Weights of a small transformer language model.
Architecture: LayerNorm before each block, rotary positions, no biases in attention or MLP, untied embeddings, attention and MLP in parallel.
Training: 87M tokens, 5031 steps.
Each number is 200 + 30 x the weight over its row's rms, rounded and kept within 0 to 999. Layers, rows and columns count from 0. The size before them is the row's rms in percent of the matrix's.

# down: layer 6 MLP down (transposed), 384x96, rms 0.139, rows 130-146, columns 0-95
# up: layer 6 MLP up, 384x96, rms 0.14, rows 131-146, columns 0-95
down130,094,198,276,207,217,202,202,205,169,208,198,148,168,192,250,199,191,184,231,189,153,205,189,202,239,197,203,225,160,168,249,149,208,217,245,209,202,197,197,191,179,231,259,204,218,240,153,242,220,200,198,225,225,241,170,219,216,201,193,240,212,166,215,215,203,206,211,190,228,222,171,195,240,166,254,132,153,202,114,196,196,235,247,215,175,252,228,199,166,176,224,176,182,208,218,168,143
up131,102,218,192,251,195,194,144,211,187,154,199,152,231,124,174,222,181,173,223,193,189,275,206,196,192,223,230,176,173,185,184,131,208,226,189,212,256,179,236,207,187,222,170,238,244,197,189,207,132,196,211,215,176,168,167,216,194,177,235,214,208,184,254,194,232,178,183,210,153,207,196,196,218,148,179,246,151,183,212,184,203,218,230,218,156,186,149,217,221,249,213,235,209,204,255,167,202
down131,123,166,183,250,151,244,187,225,207,135,197,228,179,171,172,167,168,199,201,236,204,207,162,160,179,239,213,162,223,212,220,179,199,152,187,200,201,232,250,193,216,241,214,167,242,167,175,209,189,187,262,193,208,232,245,169,198,198,178,224,178,194,226,258,172,207,172,207,198,190,154,256,171,154,124,213,207,145,181,247,195,228,200,202,234,164,247,212,167,232,206,197,187,230,173,205,230
up132,091,242,219,178,184,162,205,239,236,158,217,213,221,197,202,228,197,184,247,158,212,264,211,164,168,197,172,202,193,215,178,141,183,182,229,195,159,190,219,189,233,214,221,168,176,261,226,238,216,217,189,186,173,215,233,124,210,194,221,150,179,196,154,182,200,155,166,185,183,240,204,258,168,182,243,216,211,217,185,184,204,136,246,146,193,182,195,173,199,221,119,196,223,171,183,183,207
down132,104,197,193,248,167,167,187,166,184,217,177,153,189,211,137,234,174,243,149,229,153,138,150,215,164,190,198,206,205,169,188,243,177,211,202,220,186,195,165,181,184,188,172,214,191,206,225,155,213,172,207,190,203,201,267,195,166,199,187,181,188,194,208,241,243,249,189,268,166,239,214,162,206,213,181,180,193,170,259,220,203,237,167,277,202,160,196,166,225,168,203,224,245,159,209,217,208
up133,098,212,213,159,168,232,154,249,192,206,150,154,211,166,227,205,221,202,248,177,214,204,245,186,250,252,172,232,171,199,202,179,189,191,172,215,188,221,219,200,167,212,213,235,183,218,251,150,196,212,205,188,171,193,200,243,192,271,202,186,185,187,186,211,201,228,224,215,235,168,287,219,238,179,227,228,178,263,275,174,174,227,190,249,217,217,200,212,239,240,171,179,233,201,233,205,181
down133,095,304,254,189,225,193,160,182,221,252,187,233,173,239,172,210,214,224,214,203,187,241,183,232,183,153,232,177,244,161,179,206,193,154,241,171,212,229,215,212,260,204,198,172,215,185,188,216,258,162,192,211,184,195,207,211,206,160,208,220,233,207,211,162,223,132,198,233,164,218,156,214,209,187,170,142,201,129,170,173,190,151,225,187,191,200,236,179,222,200,197,177,179,212,199,172,202
up134,097,258,241,216,181,201,224,194,227,181,252,205,211,179,215,217,208,213,219,228,194,230,225,174,166,207,173,238,175,209,244,167,259,209,243,151,185,181,230,213,187,149,187,148,211,273,215,224,215,171,201,214,178,228,250,195,179,142,167,160,190,218,173,163,213,162,202,213,200,163,221,172,213,155,230,250,229,202,204,137,205,216,181,181,223,183,179,197,137,189,150,219,187,208,179,145,238
down134,114,229,227,189,175,184,220,177,161,205,170,187,162,156,239,223,221,207,234,170,215,179,185,226,214,226,230,187,198,186,144,132,171,178,225,167,194,221,207,140,158,198,193,172,203,216,210,153,220,170,203,220,160,204,220,200,186,177,199,195,201,240,248,231,175,225,234,295,218,189,211,234,150,227,193,174,192,251,148,245,158,245,225,186,193,223,195,238,216,190,242,162,226,187,233,152,211
up135,087,171,190,244,208,248,169,221,159,211,192,214,143,144,217,186,175,145,189,184,205,248,219,157,204,177,224,198,181,195,113,184,238,199,185,200,207,183,159,175,179,190,245,270,248,192,184,176,204,196,228,207,117,194,216,216,172,192,266,237,233,212,213,227,191,196,189,194,174,186,187,240,195,221,193,216,207,244,224,211,213,194,238,239,191,258,227,167,212,227,166,212,223,204,216,252,181
down135,090,243,212,216,191,215,216,183,245,160,244,205,245,209,204,234,194,229,186,176,177,185,228,241,173,224,179,209,221,195,253,231,147,206,213,238,156,258,207,225,203,173,187,127,156,227,190,184,201,192,205,256,244,221,259,206,178,165,143,180,155,182,205,156,166,193,189,180,204,217,212,215,228,183,175,185,189,207,200,190,161,211,147,193,247,137,180,219,183,217,235,222,188,246,169,171,253
up136,097,203,175,159,189,210,215,212,198,230,172,208,233,235,243,249,205,210,229,238,230,200,166,264,225,209,209,200,187,255,255,210,203,158,206,226,236,192,180,224,185,203,214,166,165,223,217,202,243,199,171,181,212,258,220,185,270,199,272,190,203,223,213,209,180,164,167,194,266,230,231,214,148,191,210,139,254,201,186,154,193,214,219,255,171,188,189,211,212,253,208,171,162,210,230,199,180
down136,084,194,199,224,188,214,180,186,126,119,162,265,195,179,144,223,192,228,203,195,178,174,214,138,183,188,216,197,259,216,200,183,186,183,171,249,216,146,224,152,198,221,199,218,241,265,159,156,190,181,199,191,193,142,231,206,194,231,187,206,200,178,190,207,197,231,220,201,169,202,233,217,239,221,244,206,152,203,233,229,218,209,175,140,253,198,194,182,160,205,190,240,239,177,192,200,189
up137,089,151,210,187,243,207,138,245,208,213,158,209,192,221,233,160,189,187,257,181,229,208,181,225,221,230,240,179,191,207,139,191,182,203,174,199,188,220,218,174,207,233,225,244,230,152,194,221,164,223,155,168,190,219,208,170,206,225,210,202,209,187,179,240,170,210,111,191,123,212,207,226,210,203,232,261,236,158,227,194,181,240,209,223,165,184,225,127,182,208,201,232,164,187,184,174,188
down137,095,116,189,250,177,193,260,215,184,210,193,201,211,204,196,236,216,213,136,151,148,195,157,171,195,175,189,193,201,206,155,217,156,219,171,187,211,177,215,196,260,144,172,167,234,216,204,193,208,206,190,216,207,211,182,245,221,219,179,186,228,176,247,242,213,176,204,134,191,196,188,229,205,236,167,178,160,221,211,200,214,199,218,190,199,183,293,218,221,220,224,133,184,217,155,181,224
up138,108,228,179,230,112,194,189,223,175,185,225,218,224,211,157,203,238,226,176,162,185,229,198,251,134,241,193,205,162,217,175,269,188,149,190,204,217,206,201,154,154,141,233,193,203,185,204,165,244,187,185,188,231,190,171,205,182,122,197,179,184,182,231,197,169,175,169,150,241,206,216,211,208,170,221,193,266,213,210,176,230,212,184,265,175,177,208,191,187,241,188,185,215,211,170,186,194
down138,107,225,162,240,242,152,251,149,217,167,177,196,217,228,208,216,200,224,244,240,214,190,170,202,262,219,185,204,209,225,256,170,207,164,203,243,213,207,208,207,192,174,210,228,226,185,207,189,169,206,209,199,214,187,244,223,251,195,201,200,162,210,144,251,146,180,217,229,167,202,231,215,190,201,194,225,215,139,194,240,252,145,165,146,238,241,170,150,158,200,248,161,196,193,188,223,198
up139,104,169,237,224,235,172,175,196,179,264,184,151,180,195,198,194,136,176,176,223,145,236,212,222,236,227,197,222,199,229,191,175,198,197,180,170,223,225,197,232,163,223,213,214,230,226,220,156,223,223,199,187,193,203,225,205,243,219,269,240,151,244,258,239,259,172,193,170,161,199,186,184,155,195,156,172,204,195,177,233,264,174,192,212,191,235,180,223,220,170,241,190,142,179,204,205,234
down139,093,240,198,200,152,185,198,198,215,188,187,235,194,214,233,194,248,240,203,198,234,190,185,209,177,182,211,205,184,170,185,179,245,187,163,179,232,190,199,256,228,219,211,196,195,166,206,180,205,273,130,220,200,219,225,188,186,215,201,182,218,184,145,150,114,195,176,197,186,180,186,232,183,269,234,258,188,183,180,207,161,158,178,192,249,161,168,204,182,278,160,192,217,230,174,177,158
up140,102,231,197,192,248,223,205,165,238,190,198,193,235,171,208,215,170,169,226,202,176,230,197,226,158,198,216,214,200,239,180,192,212,190,205,190,289,223,226,158,209,135,162,180,222,209,181,219,171,178,200,232,190,260,221,165,188,212,148,160,220,193,164,179,168,190,165,202,148,230,174,189,147,171,221,206,242,175,210,166,197,279,222,178,185,235,160,136,147,200,219,193,223,183,192,193,245
down140,110,227,157,203,140,169,195,232,166,224,207,240,230,205,226,234,239,169,193,210,191,161,194,224,249,235,206,190,211,202,144,194,211,213,237,182,212,212,192,204,266,195,133,270,187,178,238,211,169,182,236,153,199,163,193,197,248,192,187,190,159,242,184,250,209,180,217,217,190,231,191,233,208,155,203,285,178,210,217,180,240,175,203,166,213,240,178,192,234,243,215,150,200,232,226,209,206
up141,111,149,245,217,176,231,191,247,153,189,246,188,196,242,187,204,207,154,187,187,226,234,201,191,172,174,164,181,185,220,157,206,236,212,168,209,204,214,218,200,199,233,227,207,241,213,231,232,236,192,198,273,189,205,214,197,223,134,265,151,180,163,190,203,222,170,140,186,189,273,173,232,173,198,186,190,242,210,204,212,167,161,172,233,165,170,168,165,160,166,213,222,161,208,229,227,169
down141,104,250,197,254,164,181,200,219,239,229,251,176,247,205,255,230,195,218,239,187,176,227,208,226,189,243,167,237,211,196,186,195,234,204,198,235,197,224,190,178,235,176,150,226,137,236,207,167,221,206,208,159,174,178,239,266,187,189,171,203,200,157,204,216,194,226,236,192,239,167,187,158,229,234,179,244,175,253,192,180,268,163,249,174,230,236,174,232,216,220,176,208,190,193,172,176,210
up142,098,181,244,258,218,201,193,244,211,122,245,219,230,202,155,233,153,243,170,189,219,237,196,226,210,167,216,188,187,238,183,204,231,234,209,208,183,207,209,209,194,203,175,201,205,275,189,206,220,199,147,234,191,200,202,207,218,263,166,233,208,215,200,176,240,139,188,182,223,168,167,169,192,179,183,181,206,215,247,202,230,164,198,164,194,242,222,173,163,183,168,262,220,239,133,169,178
down142,102,203,231,179,219,198,230,218,174,230,225,241,219,187,182,152,145,236,191,221,165,233,179,210,154,187,205,158,163,154,204,213,146,203,174,266,190,212,230,224,209,184,205,253,175,217,206,141,224,188,194,234,157,226,164,236,185,166,193,194,157,188,181,214,238,174,221,232,241,212,188,216,180,159,170,171,225,168,180,220,210,183,224,215,261,178,171,243,189,181,209,156,190,164,161,190,118
up143,099,165,205,247,166,189,232,205,240,140,165,195,190,218,217,243,220,235,233,186,159,215,169,221,210,233,153,205,195,190,221,200,223,208,141,190,192,242,192,167,243,220,230,181,149,181,172,180,219,202,246,140,217,192,220,251,192,247,229,214,238,204,219,126,218,214,211,198,194,234,182,183,226,142,193,120,195,167,206,158,208,263,213,161,191,208,192,191,229,180,171,200,198,188,193,175,244
down143,093,223,262,218,152,193,164,178,193,228,207,206,181,196,222,247,146,211,187,183,209,212,239,182,173,138,244,202,253,193,192,203,189,221,246,239,185,221,208,198,174,189,181,205,249,219,187,173,209,207,219,239,177,207,199,145,230,161,210,286,143,203,191,161,215,211,225,225,196,199,210,205,149,177,232,225,177,232,188,188,202,146,256,185,230,180,160,226,159,232,199,158,244,214,159,200,153
up144,101,226,180,181,207,205,222,243,223,229,241,214,205,124,241,245,198,232,184,191,159,261,171,141,253,188,197,226,189,225,208,218,237,203,206,155,232,186,235,185,201,190,190,195,239,236,191,232,212,198,215,215,155,165,188,170,231,225,217,186,166,203,182,185,176,199,197,203,223,216,201,134,235,147,190,266,213,210,254,140,207,205,197,192,220,213,194,250,172,277,246,216,180,182,212,217,173
down144,097,154,215,206,181,178,138,183,179,159,167,247,229,238,205,149,184,177,251,211,263,214,203,210,205,247,202,187,198,224,227,191,169,196,186,174,232,197,182,160,198,158,183,212,200,263,180,195,223,155,180,264,180,218,166,219,213,167,173,199,198,200,239,209,147,190,177,207,177,223,181,192,186,172,164,168,161,229,199,221,175,204,198,238,169,140,221,206,210,131,230,184,160,189,201,123,233
up145,096,201,236,235,244,162,175,237,157,207,261,162,240,226,241,239,220,184,229,193,213,242,247,182,209,221,158,178,183,158,137,243,157,230,137,229,215,234,189,246,187,189,173,217,158,235,185,221,229,153,200,182,195,219,203,210,233,164,222,219,196,195,229,198,229,201,179,202,190,210,216,192,210,227,220,201,165,250,144,181,196,179,234,198,193,236,224,172,187,161,243,251,174,184,160,172,230
down145,099,213,153,175,183,261,225,154,226,184,148,178,164,210,179,231,224,204,171,199,216,139,187,206,204,230,197,184,167,248,171,189,195,145,219,153,213,240,219,192,235,249,198,204,178,178,172,130,181,233,221,161,150,217,250,201,191,213,222,216,186,175,263,173,183,210,138,210,176,173,238,217,183,225,223,174,178,184,219,168,181,196,193,237,258,198,204,234,185,196,201,158,191,181,257,240,190
up146,092,187,239,172,262,199,185,191,165,182,140,176,171,151,187,206,254,264,203,246,127,203,200,177,253,180,191,213,207,220,194,195,214,197,168,179,141,235,209,260,168,200,200,191,188,214,169,188,158,213,182,209,175,209,238,138,199,175,182,199,196,193,208,202,195,199,215,172,184,226,195,203,216,213,169,176,193,194,268,151,183,175,200,216,206,176,124,191,173,180,178,192,148,182,135,156,196
down146,090,133,208,233,175,248,185,221,159,212,253,224,206,177,199,192,192,175,153,156,233,246,197,232,204,155,170,208,156,218,234,149,171,148,231,203,239,177,200,168,207,159,254,139,221,185,191,208,223,183,222,184,201,209,239,188,192,259,189,165,226,233,165,199,203,223,167,204,234,229,174,153,197,176,241,219,219,187,219,226,197,169,211,180,202,178,170,193,194,241,185,162,246,197,228,233,264